python train.py --num_hidden_layers=15 --hidden_size=384 --num_attention_heads=12 --num_key_value_heads=3 --head_dim=32 --intermediate_size=1024 --vocab_size=4096 --hidden_act="swiglu" --norm="rmsnorm" --norm_place="pre" --norm_eps=1e-05 --positions="rope" --rope_theta=10000.0 --rope_fraction=0.5 --qk_norm=false --attn_scale=0.177 --bias="none" --tie_word_embeddings=false --parallel_block=false --extras=["capped logits"] --init="normal" --init_std_qkv=0.0391 --init_std_o=0.0 --init_std_up=0.0391 --init_std_down=0.0 --optimizer="soap_variant" --learning_rate=0.00562 --lr_mult_qkv=0.5 --lr_mult_up=1.22 --beta1=0.95 --beta2=0.98 --lr_head=0.00722 --max_grad_norm=1.0 --warmup_steps=200 --schedule="wsd" --decay_fraction=0.806 --decay_shape="linear" --final_lr_fraction=0.05 --batch_tokens=262144 --max_seq_len=1024 --doc_mask=false --train_tokens=740500000 --max_steps=2825 --dataset="wikipedia_en"
Each number is 128 + 32 x the weight over its row's rms, rounded and kept within 0 to 255. Layers, rows and columns count from 0. The size above them is the row's rms in percent of the matrix's.

# layer 11 MLP down (transposed), 1024x384, rms 0.0888, rows 948-982, columns 320-383
size [101 100 102 112  97  99 104 106  96 103  99  97 105 103 108  97 101 102 101 100 100 104 100 101 103  94  94 102  99  96 101 101  97 100  99]
[[171  81 138 175 134 120 121  55 157 149 108 126 110  84 118  86  88 189 126 196 166  61 137 119  93 158 143 163 115 158 127 173 114  96 131  96 165 108 115 119 201  97  79 155  91 152 117 103 109 131 142 121 114 125 179 104  80 104 119 108 157 118  68 151]
 [ 92 145  94  90  87 126 159 181 101 115 111 126 136 113 186 156 143 140 181 125 144 163  96  50 102 189 143 130 127 102 198 104 129  75  96 134 112 145 129 166 136 145 156 103 138 140 186 103 112 143 115 107 124 130 158  68 120 179 115 166 155 153  87 140]
 [129 143 138 212 144 118 127 117 104 131 111 136 108 147 108 182  89 146 130 145 134 132  98 109 179 104  77 111 180 148  62 132  96 177 138 159 169 126 127 202  79 127 145 107  99 154 132 104 159  82 135  84 120  79 148 122  88 161 180 101 126 140  65 136]
 [111 146 125 119 140 213 113 111 135 157  58 127 171 174 131 114 121 121 122 249 100 163 135 107 103  74 144 151 162 144 150 119 114 101 123 128 116 181 152 165 197 170  92 101  72 129 164 136 165 140 119 143 118 138 177 130 162 127 176 149 105  83 166 136]
 [159 119 130  97 120 104  96 119 115 138 171 121 148 121 164 143 196  91  81 153 137 135 105 165  75 137  96 155 168 110 140  73 114 122 112 138 136 139 125  90 146 110 142 126 144 119 115  79 105  89 194 154  81 153 113 104 152  91  88 175 162 114 103 113]
 [146 170 182  77  67  79 102 122 155 119 103 146 103 111 112 152 113  98 152 169 130  82 134 184  90 113 176  57 126 113  73 145 208 132 127 126 212  75 114 168 140 120 132 145 160  92 120 161 125 178 205 158 129  94 173 145 115 121 114 138 114 106 179 132]
 [112 106  97 175 107 100 105 107  88 119 101 146 132 151 164 100  62  77  91 135 138 120 139 157  58 138 148 145  82 108 152 135 141  90 112 104 158 144 164 133 150 123 104  80 109 128 157 112 156  68 118  71 205 146 161 206 148 119 205 133 146 156  98 170]
 [137 136 141 153 104 163 135 135 136 148 115 198 167  99 119 166 128 145 138 117  89 187 130  91 141  88 152 128  97 156 114 123 151 167  90 151 113 159 135 109  81 141  96  99  99 107 109 117 135 133 114 114 104 105  89 102 213 135 146 144 123 193 139  98]
 [183 105 150 129 105 132 150 114  58 133 181 160 128 116 171 138 135 188 120 175 153 123 148 159 138 108  91 116  67 112 127 127 133 172 151 124 119 112 124  71 150 161 133 186 105 135 123 147 142 139 165  88 122 155 174  74 167 174 115 148 105 148  89  89]
 [ 94 115 126  30  99 109 109 100 105 114  95 101 120  89 102 128 146  87 152 134 135 156 144 163 156 118 119 140  57  71  84 115 185  90 135 124 146  97 122 119 121 128 129 176  83 148 153 126 102 118  98 136 157 159 135 225 140 134 147 174 156 140 123 108]
 [ 88 201 174 158  72  97 144 158 159 149  69 134 182 167  95 149 167 120 127 168 146 174 111 130 149 208 169 128 145 107 107  57 157 161 123 129 104 134 183 129 166 109 153 157  82 117 160 114 167 132  89 103 178  85 183 143 172 131  85 128 187 136 121  92]
 [ 80 126 191 151 172 146 129 139 127  87 112 152 147 150  90 186 104 126 108 135 146 107 123 144 130 106 111 103 151 137 115 135  80 105 166 115 127  84 167  65 146  52  93 119  98 156 119  89 127 167 139 137 122 213 121 110  93 117  79 159 138 168 141 100]
 [108  90 150 131 126 147  57 130 182 151 174 117 160 122 177  94 140 113 147 100 129 127 175 197 121  82  96 121 101 118 124 132  78 147 133 127 103 185 109  96 119 163  72 134 151 111  86 117 110 149 127 140 141 117 146 150 105 215 183 130 167  78  70 103]
 [177 173  56 231  86 102 152 134 129  90 124 125  79 118 122 109 172 138  98 169  74 149 114 168 124  72 136  95  83 102 113  98 167 135 141  98  93 113  95 157 173 140 143 106 177 135 118 139 161 160  91 123  73 102 135 141 105  96  98 114 133  87 125 132]
 [119 152 141 182 152 162 124 122 114 116  95 188  20 167  96  76 135 152 122 162 139 154 173 138  95 125 166 131 102 183  75 107 102 111  89 142 106 130 171 127 135  90 143 100 132 109  76  84 162  84 110  96  89 120 129 141 113 129 121 121 143  65  59 110]
 [163 128 158 129  76  86  68 131 102  98 112 134 140 145 130 101 142 141 145  93 166 132  99 116 136 147 167 133 139 175 153 152 130 130 112 151 125 164 115 107 161 174 158 115 184 178 140 110 188 124  79 193  92 116 172 100 101 119 145 102  93 118 137 140]
 [ 79  90 147 154  73 136  97 168 132 159  79 109 172 118 146 104 135  55 127  89  95 164 103  78 177  99  84 107 141 102 144 171 125  81 146 125  97  97 159 124 124  90 166 102 111 153 155 148 144  94 118 191 148 143 161 145 151 134 148  48 139 143 170  76]
 [ 58  35 118 156 120 109 137  87 208 112  88 127  84  94  68 150 146 129 142 105 163 128 131 117 147 151 130 120 133 110 176 149 108  81  88  85 130  97 106 113 105 179 185 171  90 116  76 149 138 131 112 184 159 156 155 178 121 130  46  65 142 151 119  66]
 [165  82 107 128 153 174 165  83 159  24 107 104 162  96 135 118 118 170 113 137 148 116 126 157 128 149 141  83 126 123 182 137 176 194 112 114 101 137 124 174 179 122 167 147 103 151 145 111 135  94 159 159 148 122 147 145 111 139 115  94 126 109 126 162]
 [ 96 135 119 177  76 152 144 124 173 102 156 138 113 134  71  87  87  98 147 138 122 132 157  86 132  98 194 134 175 156 114  98 104  93  82 109 158 108 112 106 134 135 118 184  80 153 139 137 123 130 138 138 186 159 122  63 147 123 152  92 159  87 167 132]
 [133 149 139 112 130 120 112 121 114 143  83 126  75  99  88 126 127 139 155 115 179  54 171 118 174  89  89 115 167 107 131 111 119 108  99 143 104 112 142 168 131  89 167 149  97  60 117  86 144 164 139  56 161 105 202 110  89 139 152  70 102 173  41  75]
 [179 173 119 115 159  90 150 116 120 124 107 106 167  72 163 106 136 146  80 134 128 112 141 108 103 130 108 109 117 154 107 171 120 159 151 190 176  66 150 125 125 111  79 117 130 119 157 128 103 106 172 119 138 129 101 145  91  71 134 111 115 107 170  75]
 [157  73 105 142 162 122 105  60 135 140  83 101 142 168 167 139 141 177 175 118 125 143 193 166 142 108  68 189  82  92 129 123  69 120 136 126 101 163 125 127 123 103 137  62 146 124 151 106 165 118 156 127 119 136 134 169 115  98 115 120 133  80 128  96]
 [154 117 114 129 141 159 173 126  96 193 163 168  84 171 163  78 109 138 169 130 145  86 120 104  84 121 138 135 100 187 118 108 143 167 138 136 151  89 118 188 105 176 129 105 166 105 116 143 167 155 138 158 168 139 127 151 192 150 120 129 145 112  92 169]
 [141 102 117 157  94 122 151 158 110  68  81  73 155  86 178 115 135 138  99 197 150 169 130 171 140 133 104 131 157 106 145 127 139 130 180 161 106 104  92 124 114 106 196 111  67 145 161 170 113 121  71  92 121 145 142 170 132 108  90 108 107 143 132  85]
 [109 163 129 111 130 183 108 141 127  84 121 143 119 142 123 127 207 172 163  63 157 168 111  71 172 131  99 177 123 148 157  98  78 128 117 151 154 165 165 186 120  90  90  99 108 136  89 180 132  91 108 119 105  70 146 105 117 112 108  74 125 153 123 121]
 [184 103 160 107 110 127 154 131 115 145 109 155 159 146 126  93  57 135 130 129  51 121 135 150 146  97 130  93 138 114  48 125 139  93 169  76 112  67 139 201 129 171  88 122 176 125 170 118 107 107 115 152 187 136 141 196 125  93 205 114 135  99  71  94]
 [125 146 173 160 174 105  80  87  88 120 128 137 150 156 159 134  48 112 116 115 162 155  73  88 155 126 135 112 158  67 152 167  86 154 121 149 122 120 103 121 163 134 124 131 159 141 203 127  79 137 136 125  56 123 122 114 183 132 150  84 120  63 100 131]
 [165 147 154  90  88 149 100 110 120  92 143  95  91  78 121  81 117 108 199 108 145  71 155  91 137 139 102 139 157 111 106 127 184 133  62 132  62  98 160 156 117 163 151 127 101  47 191 192 104 129 168 165 130 164  97 110 135 153 212 128  87 174 111 154]
 [104 156 119 136 102 151  63 100 149  91 117 161 148 117 181 133 163  92 181 174 123 145 118 110 145 136 139 114 158 122 158  46  77 103 174 112 164 183 175 146 113  86 186 125 135 177 146 115  87 141  70 166  96 126 105 123 128 169 121  89  97  54  88 184]
 [ 68 161 118 119 153 130 127 107 151  64  93 148  99 123 120 141 164  90 111 102  99 161 136 174 174 162 147  94 142 153 105 130 109  77 127 126 136 115 104  83 116  98 141 119 145 130 127 150 181 144 129 140 177 132  42 132  95 119 128 111  66  92  97  97]
 [162 110 162 179  84 166 108  96 128 180  84 148  99  57  97 158 152 150 106 171 163 106  55 182 126  61 145 139 126 131 148 106  94 156 125 147 118 116 155  94 149 103 109 135 121  89 117  83 126 112  72 176 153  94 121 190 139 119 138 143 118 197  94 206]
 [182 100 104 163 116 160 178 135 158 132 127 135 136 123 122 132 108 127 147 120 112 155  71 125 122 157 139 111 131 141 127  92 141 155 168  72  88 161  79 155 120 153 142  70 127 131 181 161 124 164 141 139 106 122 146 100 148 114 141  73 124 128  73  89]
 [143 180 126 184 118 103 124 164 104 140 155 127 108 118 154 165 124 114 151 160 143 132 112 153 110 159 138  95 129 181  47 149 132 123 158 141 135 127  76 157 125 124 191 114 129 108 167 116 111 112 190 171  88 116 121 140 121 158 102 152  99 107 115 139]
 [153 162 134 171 120  43  64 139 132 112 120 181 117 137 128 117 168 126 162 129 106 128 195  89 144  67 114 172 123 218 144 137 116 188 144 166 104 119 131 123 153 161 160 145 160 176 188 136 134 118  65 152 133  95 119 105  87 174  60 154 140 115 174 184]]
# layer 11 MLP gate, 1024x384, rms 0.108, rows 949-983, columns 320-383
size [ 98 104 107  95  98  98  98  93 101 101  99  96 103 103 103  99 100 104 100  98  98  99 104 101  94  99 107 102  97 108 102 102  99 105 104]
[[134 126 105 164 179 133 119 125 155 160  48 135 112 138 147 103 142 116 155 155 135 100 129 117 170 165  86 127 145 100 133 149  45 200 170 153 153  82 129 114 133 149 116 130 166 207 115 169 131 171  96  67  82 177 128 103 171 133 114 112  72 102  99 136]
 [131 123 116 127 149 197 178 123 113 112 117 140 130 137 179 121  58 130 148  84 163 196 181 107  97 142 135 134 138 133  99 117 148 111 152 136  68 108 104 129 122 143 155 109 166 150 160  81 143 116 144 133 122 104 140 173 175  98 100 158 177 130 175 173]
 [130 156 145 181 140 129 162 101 139 104 103 173 146 103 152 107 151 151 113 155  79 157 141 126 100 117 100 149  81 153 134  58 120 114 112 122 147 120  90 162 127 137  95  93  85  95 134 140 121 115 131 139 128 105 126 178  86 133 166 126  84  64 100 152]
 [106 187  95 133 207  87 107 155  99 215 151 123 165 173 126 155 145  93 176 136  78 157 127 187  96  89  99  79 162 149 147 147 110  80 102 105 124 117 196 172  96 106 155 123 173 114 106 161 136 182  95 113 145 117 161 204 150  91 135  65 180 115 144 153]
 [117 148  95 139 103  61 131 180 139  76  85 216 135 136 175 142  79 129 122 163 123 131 144 134 144 115 181 111 161 143 163 122  62 131 131  81 109  86  81 121 214 131 142 115 100 103  86 119 138 107 172 153 162 192 136  98 135 111 191  96  85 166  86 149]
 [124 160 161 144 141 143 131 102  76 109 122 153 130 141 135 127 128 158  70 119 114 128 118 154 169 153 153 145 104  90 144 102 118 108 149 121 101 120 107 145 151 144 163 106 188 123 140  91  73 103 137 146 152 100 152 150  89  88  95 158 192  81 147  72]
 [127 141 150 142 157 128 153 171 153 144  87 165 156 145 107 117 170 140 184 147 113 130 113  97 102 116 104 116  78 142 174 156 101  58  95 152 127 135 114 126 154 157 167 152 162  71 154 146 166 100  67 163 152 122 156  60  96  74 157 128 112 130  73  65]
 [148  98  93 137 129 106 122 142 102 188 131 119 100 111 100  91 146 132 135 156 143 170 179 134 115 124 139 107  86 149 116 171  64  74 113 108 105 176 134 188 141 156 130 130 141  62 101 170 122 144 141 120 158 117 123 147  96 116 158 106  93 112  84 158]
 [145 133 121 138 153 104 139 116 117 137 125 104 164 123  93 160 105 150 212 129 106 167 132 107 124  87 142 160 118 180 161  80 130 108 139 107  91 137 141  87 105 104 156 146  83 197 111 212  91 181 121 122  93 120 161 142 145  56  57 156 137 141 155 164]
 [185 150  89 112 130 132 111 115 145  86 119  68 126  83 214 102  70 126  99 106 118 152  91 199 133  68 148 156 131 119 109 124 123  97 162  91 153 104 130 171  63  78 186  85  82 166 124 106 100 151 103 160 144 132 113 122 116 111 113 104  73 131 153 107]
 [110 153 155 106 169  96  80 101 137 168  93 100 149 127 128 183 127  87 140 148  68 116 103 157 110 154 134 111  99 120 119 118 137 158 134  88 109 239 178  79 171  89 145 106 185 146 128 141 146  95 165  91 112 113 119 170 190 137 147 125 158  86 109 123]
 [ 43 145  67  86 114 151  57 101 132 154 109 120 102  78  96  97 147 155 178 148  37 147 152 161 139 157 141 121 136  64 131 114 144 119 170 106 149 151 152 116  72 135 209 116 169 146 126 165 138 152  91 155 145  60 129 149 190 150 169 132 157 113  75 117]
 [136 129 128  75 120 105 115 117  98  82  86 160 109 100 184 164 134 145 173 116 138 139 101  85 134 128 177  87 148 180 195 105  41  69 112 102  86 120 170 114 125  68 123 147 130 136  96 166 142  75 154 115 103 168 145 121 119 158 147  92 139 130 102 107]
 [129 174 182 112 178 182 159 170 215 133 142  98 148  89 183 159 121 126 147  76 136  55 152  94 160 165  73  88 189  95 100 135  97  78 108 127 124 159  79 169 117 138 161 144 187 122 163 141 102 186 145 120 105 156  48 104 114 134  98 137 114 202 122 152]
 [ 95 114 140 152  82 181 108 113  54  79  91 104 100 132 103 125 184 119 115 126 123 143 114 167 189 130 148 146 148 146 131 112 125 134 137 109 141 114 155 126 109 157  92 118 149 140 137 113 151  31  97 179 115 126 107 112 169  72 135 142 187 119 107 116]
 [249 154 163 161  87  82  90 153 115 103 142 122 153 105  92 129  91 108  56 104 106 103 136 163 150 143 156 126  75 148 174 128 136 121 163 115 124 132 132 110 121 202 157 107  91 159 133  91 139 215 117  89  30 142  69 150 150  66 143 132 150 127 126 151]
 [135 131 110 143 182  55  84 161 101 101 127 143 124 183 135  77  80 165  88  97  90  55  86 109  92 157 105 105 101  95 176  99 115 150 126 165 174 117  43 150  96 135 134 100 113 166 106  85  94 112 118 159  66 156 148 108 130  59 116 128 114 141 143 123]
 [144 107  99 141 133 175 142 119 119 157 116  88 121 103 110 122 141 137 144 101 119  98 108  91 151 165 130  73 133 101 112 132 147 178  91  95 143 148 109 161 144 123 129 118  51 111 146  74 109 100 110 148 127 147 119 129 107 104  99 135 105  34 112 213]
 [111 129 155 169 141 174 212 115 182 130 107  29  96  95 136 108 117 157 183  94 154 154 164 114  95  88 162 175 129  97 115  89 102 120  73 108 145 104  82 129 100 166 196  88 125 185 136 162 136 127 136 135 124 145 177 150 124 143  91  82 113 186 180 133]
 [ 96 135 134 169 133 191 101 112 168  52 170 139 177 102 104 109 176 108 142 177 120 133 117 179 163  35 161 101 137 131 135  98 166 162 121 172 135 172 102 139 134 141 149 157 113 152 172 116 109  88 126  82  51 106  99 122 139 161 114 162 127  76  77 154]
 [157 147  84 112 145 182 133 115 123 129 123 158 102 104 120 132 187 184 130 136 176 176 134 136 130 133 115 133  87 160 156 137 142  68 153 157  93 133 199 108  53 113  76 158 108  80 153 104 113 161 123  88 106  85 126 154 133 141 166 155 138 210 118 119]
 [137 177 198 148 136 135 126 138 167 135 174 114 125 152 135 126 148 249 125 143 105 168  93 145 110 107 166 125 167  72 103 147  24 103 140  99 125  71  67 143 113 161 122 188 120 140 173 148 141 126 156 176 158  78 109  44 160 135  97 165 151 105 107  64]
 [147 102 126 109  88  55 142 118  48 157 112  74 161 119 121 192 156 118  98 116 113 132 168 152 168 149  89 168 101 103 108 167 131 158 152 101 167  89 108 131 134 171 147 141 143 126 122 170 157 131 126 137  86 135 136 150 112 148  86 114  76 104 101 128]
 [124  82 114 162 162 177  91 171 107 120 149 123 155 165  93 181 130 154 130 147 110  85 132 110  89 167 200 121  61 149 147 165 130 113 164 136  97  81 121  77  93 107 140 134 171 129  79 116 111 119 112 114 109 118 118  92 113 164 103 106 131 139 142 120]
 [116 148 137 125 151 119  76 171 171 116 110 163 141 102 129 103 163 159 114 120 151 166 137 127 172 160 136 115 130  62 107 138 164 155 129  62 135 118 120 100 142 140 137 128 157 114 131  92 165 119 133 104 122 101 152 103 111 133  81 111 157 166 108 129]
 [105 169 131  98 105  94 146  73  89 144  81 133 157 109 168 134 141 105  86 114 114 115  64 148 152  94 163 109 154  64 149 151 161 148 128 114  75  90 156 110  62 123 134 189 150  73 170  85  99 120  98 142 158 131 117  91 137 110 118  96 122 116 124 137]
 [131 137 126 160 173 187 143  84 102  78 132 112 107 101  91 153 137 166 120 160  82 124 213 127 170 199  94 166 159 173 138  98  89  95 183 165 191 128  97 158 136 118 147 103 130 140 152 148 109 185 140 117 128 118 100 165  84 127 129 142  88  66 128 105]
 [116  76 187 123 115 142 190 185 125 179 142 103 174  76  94  56 146 150 128  73  98 119 171 204 127 144 107 104 146 154 153 119  76 125 144 143 114 142 124 202  75 142 182  77 148  87 118 119 146 188 131 101 148  68 134 173 119 120 129 146 151 119 121 161]
 [131 121 128  96 180  40 131  82 108 160 145  96  93 131 129  76  83 127 117 159 125 153  97 138 159  90 132  99 156 131  75 162 124 181  83 179 146 162 104 106 173 131 160 168  94 147 152  71 136 126 111 147 107 126 154 135 140 110 185 115 111 116 128 110]
 [118 136 146 127  96 119 104  66 112  98  67 119  72 106 121 166 134 135  79 111 119  84 126 125 138 153 114 149 125 100 200 115 126 115 131 181  75 135 144 146  85 158  56 131 106 161 134 131 148 106 160  88 120 131  72 129 139 149 160 159 108 138 129 136]
 [104 117 169  92 145 113 116 106 145 136 135 130  72 142 151 138  95 138 103 165 128 142 150 179 150 120 161  43 192 144 126 102  89  96 119 114 118 115 150 175 142 168 185 124 146 128  91  98 176 138 133 137 105 168 122 125 154 171 148  98 138 113 203 170]
 [129 144 105 175  72 164 148 107 181 108  62 169 147 112  63 181 112  58 126 148 145  88 194 136 121 168 194  92 116 133 172 119 156 159 142 146 181 118 126 115 136 119 173 175 110 115  73 180 185  49 170 126 165 135 133 145 135 150 143 189 144 124 161 125]
 [118 150  69 174 156 177 177 116  85 132 136 187 119 169 137  93 131 168 164 123  88 103 161 106 119 138 169 105 121 107 123 137 124  73 114 128 142 147 100 111 117 158 177 125 160 124 124  90 151 185 142  55  80  86 149  91 200 119 170  93 112 120 143 138]
 [157 115 185 141  94 163 143 110 127 139  77 169 120 146 171 154 141  78 127 127  95 161 106 131 119 122 158 149  75 165 119 124 118  97 212 140 158 136 165 123 139 129 140 112 120 149 103 149 161 163 120 108 140 135  86 147 132 184 103 104 128 104  97 166]
 [117 181 112 139  87 132 102 111 127 178  91 133 126 107 116  96  98 118 104 174 135 134 108 118 124 129 137 154 126 160 126 133 186 234 132 140 120 120  94 146 169  98 134 159 150 140 178 105  93 173 118 140  60  82  54 119  93  84 125 115 144 119 147 193]]
# layer 11 MLP up, 1024x384, rms 0.114, rows 949-983, columns 320-383
size [ 99 101 107 100 102 103  97  99  96  95  97 102  97 108  98  98 100  93  99  96 100  94 102  98  99  94 102 103 100 106 101  93  97  93 101]
[[126 148  90 144 108  96 143  98 119 167 113 115 106  56 112 171  62  95 144  95 172  84 130 195 169 145 110 124 124 158 115 122 141 102 131 121 212  79 127 129 146 135 131 126 146 172  48 108 158 136 174 164 154 116  49 150 129 124 113  95 168 142  74 140]
 [157 115 119 108  91 124 153  97 146 190 109  86  89 176  85 139 199 110  86  82  94 150 104 166 137 172 160 169  82  92  85 112  95 123 196 165 132 119 161 158  81 118 120 106 142 102 120 118 210 186 123 103 172 184  98  94 120 180 127  92 134 159 125 164]
 [185 150 151 200 140 166 150 125 154 145 149 151  80 126 111 105 158 137  97 191 105 114 113  88  98 120  64 104  90  66 129 124 118 102 134 127 127 104 144 141 150 159 127 108 113 136 123 148 123  81  91 192 155 130  68 139 117 147 107 171  99  95  76 153]
 [144 114  97 144 120 164 124 164 150 121 128 167 140 149 107 103 109 112 158 122  73 153 139 109 167 150 111 113 120  89 135 207 124 120  83  69 154 136 201 149 183 125 119 106  99  54 173  94 152 184 119  93 157 159 113 144 165 174 116  95 124 161 120 138]
 [168 169  71 124 132 138 148 141 139 144 132 103 119 147 120  96 176 111 147 130 112 123 138 157 148 135 177 170 123 100  87 160 134 154 166 136  97 113 151 148 151 145 156 132  81 114 187 182 144 118 178 151 129 128 184 128 175 100 107 119 109 122 103 145]
 [102  95 169 135 124 169 109 119 110 156 161 115  70 119 114 103 169 118  88 126 108  72 189 163 190 145 116 147 180 103 128 136 168  85 143 135  94 202 103  48 217 137  78 142 112  61 101 174  74 130 115 179 175 138 115 116 124 113  96 120 161 123 146 135]
 [144 145  97  75 113 133 111 122 126 151 127 130 140 179  90 178 143 195  93 152  87 148 166 170  85 121 126  95 215 128 125  86 143 111 127 136 181 116 114 110 170 176  66 177 191 163 146 129  85 109 100 156 113  52 135  87  56 123  81  90  97 104 120 137]
 [116 162 137 100 167 111  95 179 126 103 183  77  90 143 108 148 121 150 134  86 165  66 146 134 159 142 106 135 102 133 150 129 130  81 102 160  76 158 140 115  94 168 108 168  95  65  94 111 114 132  97 206 123 125 163 121 183 124 126  96 127 161 128 114]
 [113 124 154 120 145  92  97 136  75 127 112 148  70 162 112  87 160 132 137 102 146 139 185 136 149 111 208 205  56 127 133 154  67 156 143  84 113 180 145 112  95  92 105 108 133 137  78 124 125 134 100 144 107 115 138 152 119 140 121 138 109 153 152 126]
 [ 56 117 141  82 182 110 139  82  75 144 150 132 120 130 105  95  57  62 123  98 122 165 130 147 165  77 138  85 173 147 104 140  68 204  81 134 139 108  74 139 128 106  52 173 171 112  86 178 147 151  98 124 145 141 148 110 122 156 145 127 136 105 124 107]
 [101  97 105 106 179 161 104  95 121 181 135 101 146 122 139 154  96  92 132 129 161 171 155  57 151 135  72 115  91  93  61 125 144 139  90 101 134  76 109 107 128  87  93 124 119 157 151  96 142 122 118 109 115 114 152  85 130 138 163 166  95 138 143 125]
 [157 187 135 164 125 111 152 198  99 124 168 154 182 113 110 100 147  89 131 110 171 130 123 140 116 161 138 165 150 173  96  45 169 119 159 160 168 157 102 156 151 179 125 140  99  77  83  94 105  90 117 131 148 162  78  93  77 109  88 132 152 158 111 101]
 [192 176  77 105 130 110 158  65 131 161 105  64  85 110 177  78  86 114 112  89 156 171 190 121 165 156 135 130 102 156 123 170  95 133 154 140 157 118  84 164 123 113 120 175 143  93  94 106 208 127 116 109 130 193  93 173 145 114 124 132  78 104 162 126]
 [206  56 153 104 135 128  72 128 113  84 102 109 166 146 110 132 122  98  82  86 121 118  85 140  99 119 139 101 111 138  59 122 112  96  46 106 129 155 104 128 171 130 125 153  73 126 125  97 126  75 119 118  78 171 154 129 148  96  97 123 193 132 171 140]
 [112 128 191 114 160 119  79 148  68 113 160 116 140 152 191 110 120 215  77 127 142 137 163  83 136 188 157  82  79 132  87 170 114 163 159 125 160 143 107 138 152  49 129 155 100 144 160 139 114 146 171 108 137 148 142 188 165 139 137 100 150  84  66 123]
 [116  52 139 147 136  98 112 166 119 103 170 129  93 166 113 110  68 146 205 148 113 126  62 104  88 119 111 107 120 215 182 154 146 144  65 122 120 139 170 137 152 107 133 173 162 157 123 108 174 130 125  57 128 110 115 156 165 128 120  96 179 146 119 131]
 [ 81 129 167 128 120 156 101 149 122  95 153 112 130 119 108 106 112  74 171  67 136  89 133 136 112 133  37 104 151 151 107 142 121 125 172 158 110 113 154 142 132 202  93 120 190 115 138 151 116 114  86 108 137 115 167 123 146  78 116 127 128 119 166 177]
 [ 77 122 124 159 172  69  83 129 157 134 115  79 148 160  72 100 124  96 141 176 149 157 124 154 119 125  98 117 143 130 158  75 158  96  73 103 153 138 120  68 101 142  80 176 159 163  62 153 130 163 131 109 149 106 136 185 156  78 109 114  83 178 130 133]
 [124 136 159 108 138 175 151 137 145  99  47 157  89 147 110 107 203 167 107 143 130 137 151 117 150 137 159  86 113 168 119  83 145 111 158 106 157 111  78 199  80 173 120 110 117 136 210 119 220 139 142 129 125 133 124 132 106 111 185 126 158 173 129 176]
 [109 151  97  96 145 177 158  75 142 124 173  71  88 120 128 164 120 117 115 157 135 115  99 104 150 108  84 147 131  96 169  96 108  86 127 103 144  60 115 150 101 139  75 148 153 147 157 124 193 164  73 163 141 192 144  80 129 105 138 195 167 125 116  81]
 [ 64 117 147 125 185 156 169 136 146 163 125  90  66 173  75  99 132 109 125 179 143  72 172 219  80 114  90 133 104 160 122 146  88 115 129  65 156 145  94 139  79 130 152  94  92  97 111 133 110 170 122  63 124 138 118 108 146 105 128 132 180 189 121  55]
 [ 86  85 117 154 108 115 161  85 154 159 111 127 162 100 127 123 112 102  93 156 151  98 152 143 145 124 139 184 137 118 130 106 187 177  46 108  14 118 179 158 146 145 176 195  48 153 126 133 104 148 120  61 119 121 136 147 122 106 161 161 151 131 133  87]
 [139 170 112 119 152  64  97 110 157 156 162 115 159 140 117 113 146 157 132 160 125 137 118 147 128 146 151 132 116 169 139 117  90 138 143 119 191 111  99 108 206 118 154 136 143  92 124 145 154 170 141 145 122 117  44 140 129 133 118 118 124 141 101  99]
 [139 147 138 160 145 113 111 133 176  90 139 149 133 125 103 181 134 144  47 154 146 112 124  73 170 110 136 116 113  90 120 114 158 134 183 114 171 176 115 124 127 158 168 118 163 124 141 209  95 120 169 177 165 155  75 150 130 159 207 164  91  94 137 158]
 [166 145 145 182  77 136 149 139 147 114 140 112  92 141  84 118 137 100 170 122 102 103 125 107 117 125 127 142 173 102 119 132 204 179 134 142 168 142 123 117  69  64 159  85 133  74 159 128 112 100 221 189  89  46 159 130  90 184 160 145 152 146 112 117]
 [153 135 124 150 136 152 123 114  88 164 233 129 124 125 116  66 182 101 102 131 137  27 108 162 115 145 172 126 169  76 113 137 136 101  94 117 125 114 131 120 165 170 130 101  80 140 135 125 105 168 145  95  85 111 166  98 117 103  65 145 218  80 179 147]
 [171  99 121 170  83  90 104  78 180 144 107  91 116 147 156 137 118 145 134  77 121 160 150  19  92 126  76 101  86 156  68  93 121 173 137 136 141 136 148 114 133  79 163 153 145 126 114 136 183  61 154 133 210 150  73 174 142 185 119 121 144  97 158  90]
 [148 131 111 127 108 150 148 173  91  69 174  63  84 116 128 141  83 158 112 146 136 121 171 137 152 138  97 169 130 112 124  81 137 123 143 159 134 140 123 121 107 133 124 128 123 119 104 143 104 168 160 114  82 134 112 125 175  74  83 171 111 169 157  66]
 [113 131 154 105 171 119 159 171 100 152 110 121 190 127 167 152 105 181 132 104 146  81 149 117 123 119 125 140 131 149 154 130 165 180 164 105 163  68 183 166 156 127 130  86 137 124  58  78 165 158  95 154 143 105 101 132 142 128 135 147 161  89 124 136]
 [196 126 152  85 140  96  73 132 144 108 175 159 102 136 127 110  84 106 139 127 133 137 123  89 150  83 157 185  77 146 150  94 143 102 154  94 175 136 139 118 123  87 115 133 124 165 131 135 125 147 114 128 108 136 184 159  99 111 125 110  58 123  90 178]
 [148 167 107 115 172 127 104  60  94 123 122 141 136 163 127  96 237 176 109 138 134 123 152 150  75 118 111 134 144  64 112 146 121  94 115  98 114 140 113 144 137  86 120  68 136  78 151 153 128 146 168 241 126 131 157 185 131  98 158 104 133 177 139 122]
 [178 195 135 123 154 150 107 153 149 110 123 169 133 147 136 116 132  90 107  83 133  62 130 124  43  98 167 100 126 106 133 111 182 114 106 152 143  73 166  89 118 148 119 127  90 136 109 130 123 137 123 161 150  88 113 201 123 115 121 134 165 107 163 122]
 [ 64 144  96 118  86 150 108 115 105  98 152 130 134  82 210 103 153 122 127  56 113 131  75  91 138 159 143 163 156 137 147  72  78 137 153 145 152 138 111 120  96 169 156 127 183 146 148  75 178  67 106 147  98 136 142 172 136 115  82 133  94 108  99 144]
 [143 193  93  91 153  68 130 142  73 123 144 161 124 147 127  57 117 145 138  90 106 171 183 111  91 149 134 159 110 137 111  88 169  96 104 181  91 178 110 120 138 163  94 132 147 106 143 201 109 145 188 112 114  72 141 161 105 129 147 178 126 153  68 103]
 [103  93 163  83 138 135 136 102  77  98  89  99 149  92 128 189  79  97 118 129  92 148 102 161 136 117 138 165 134  97 135  88 115 178 121 116 155 110 145 120 161  92 147 122  98 134 157 167 127  81 129 152 156 103 137 105 131 121 145 127  89 156  84 225]]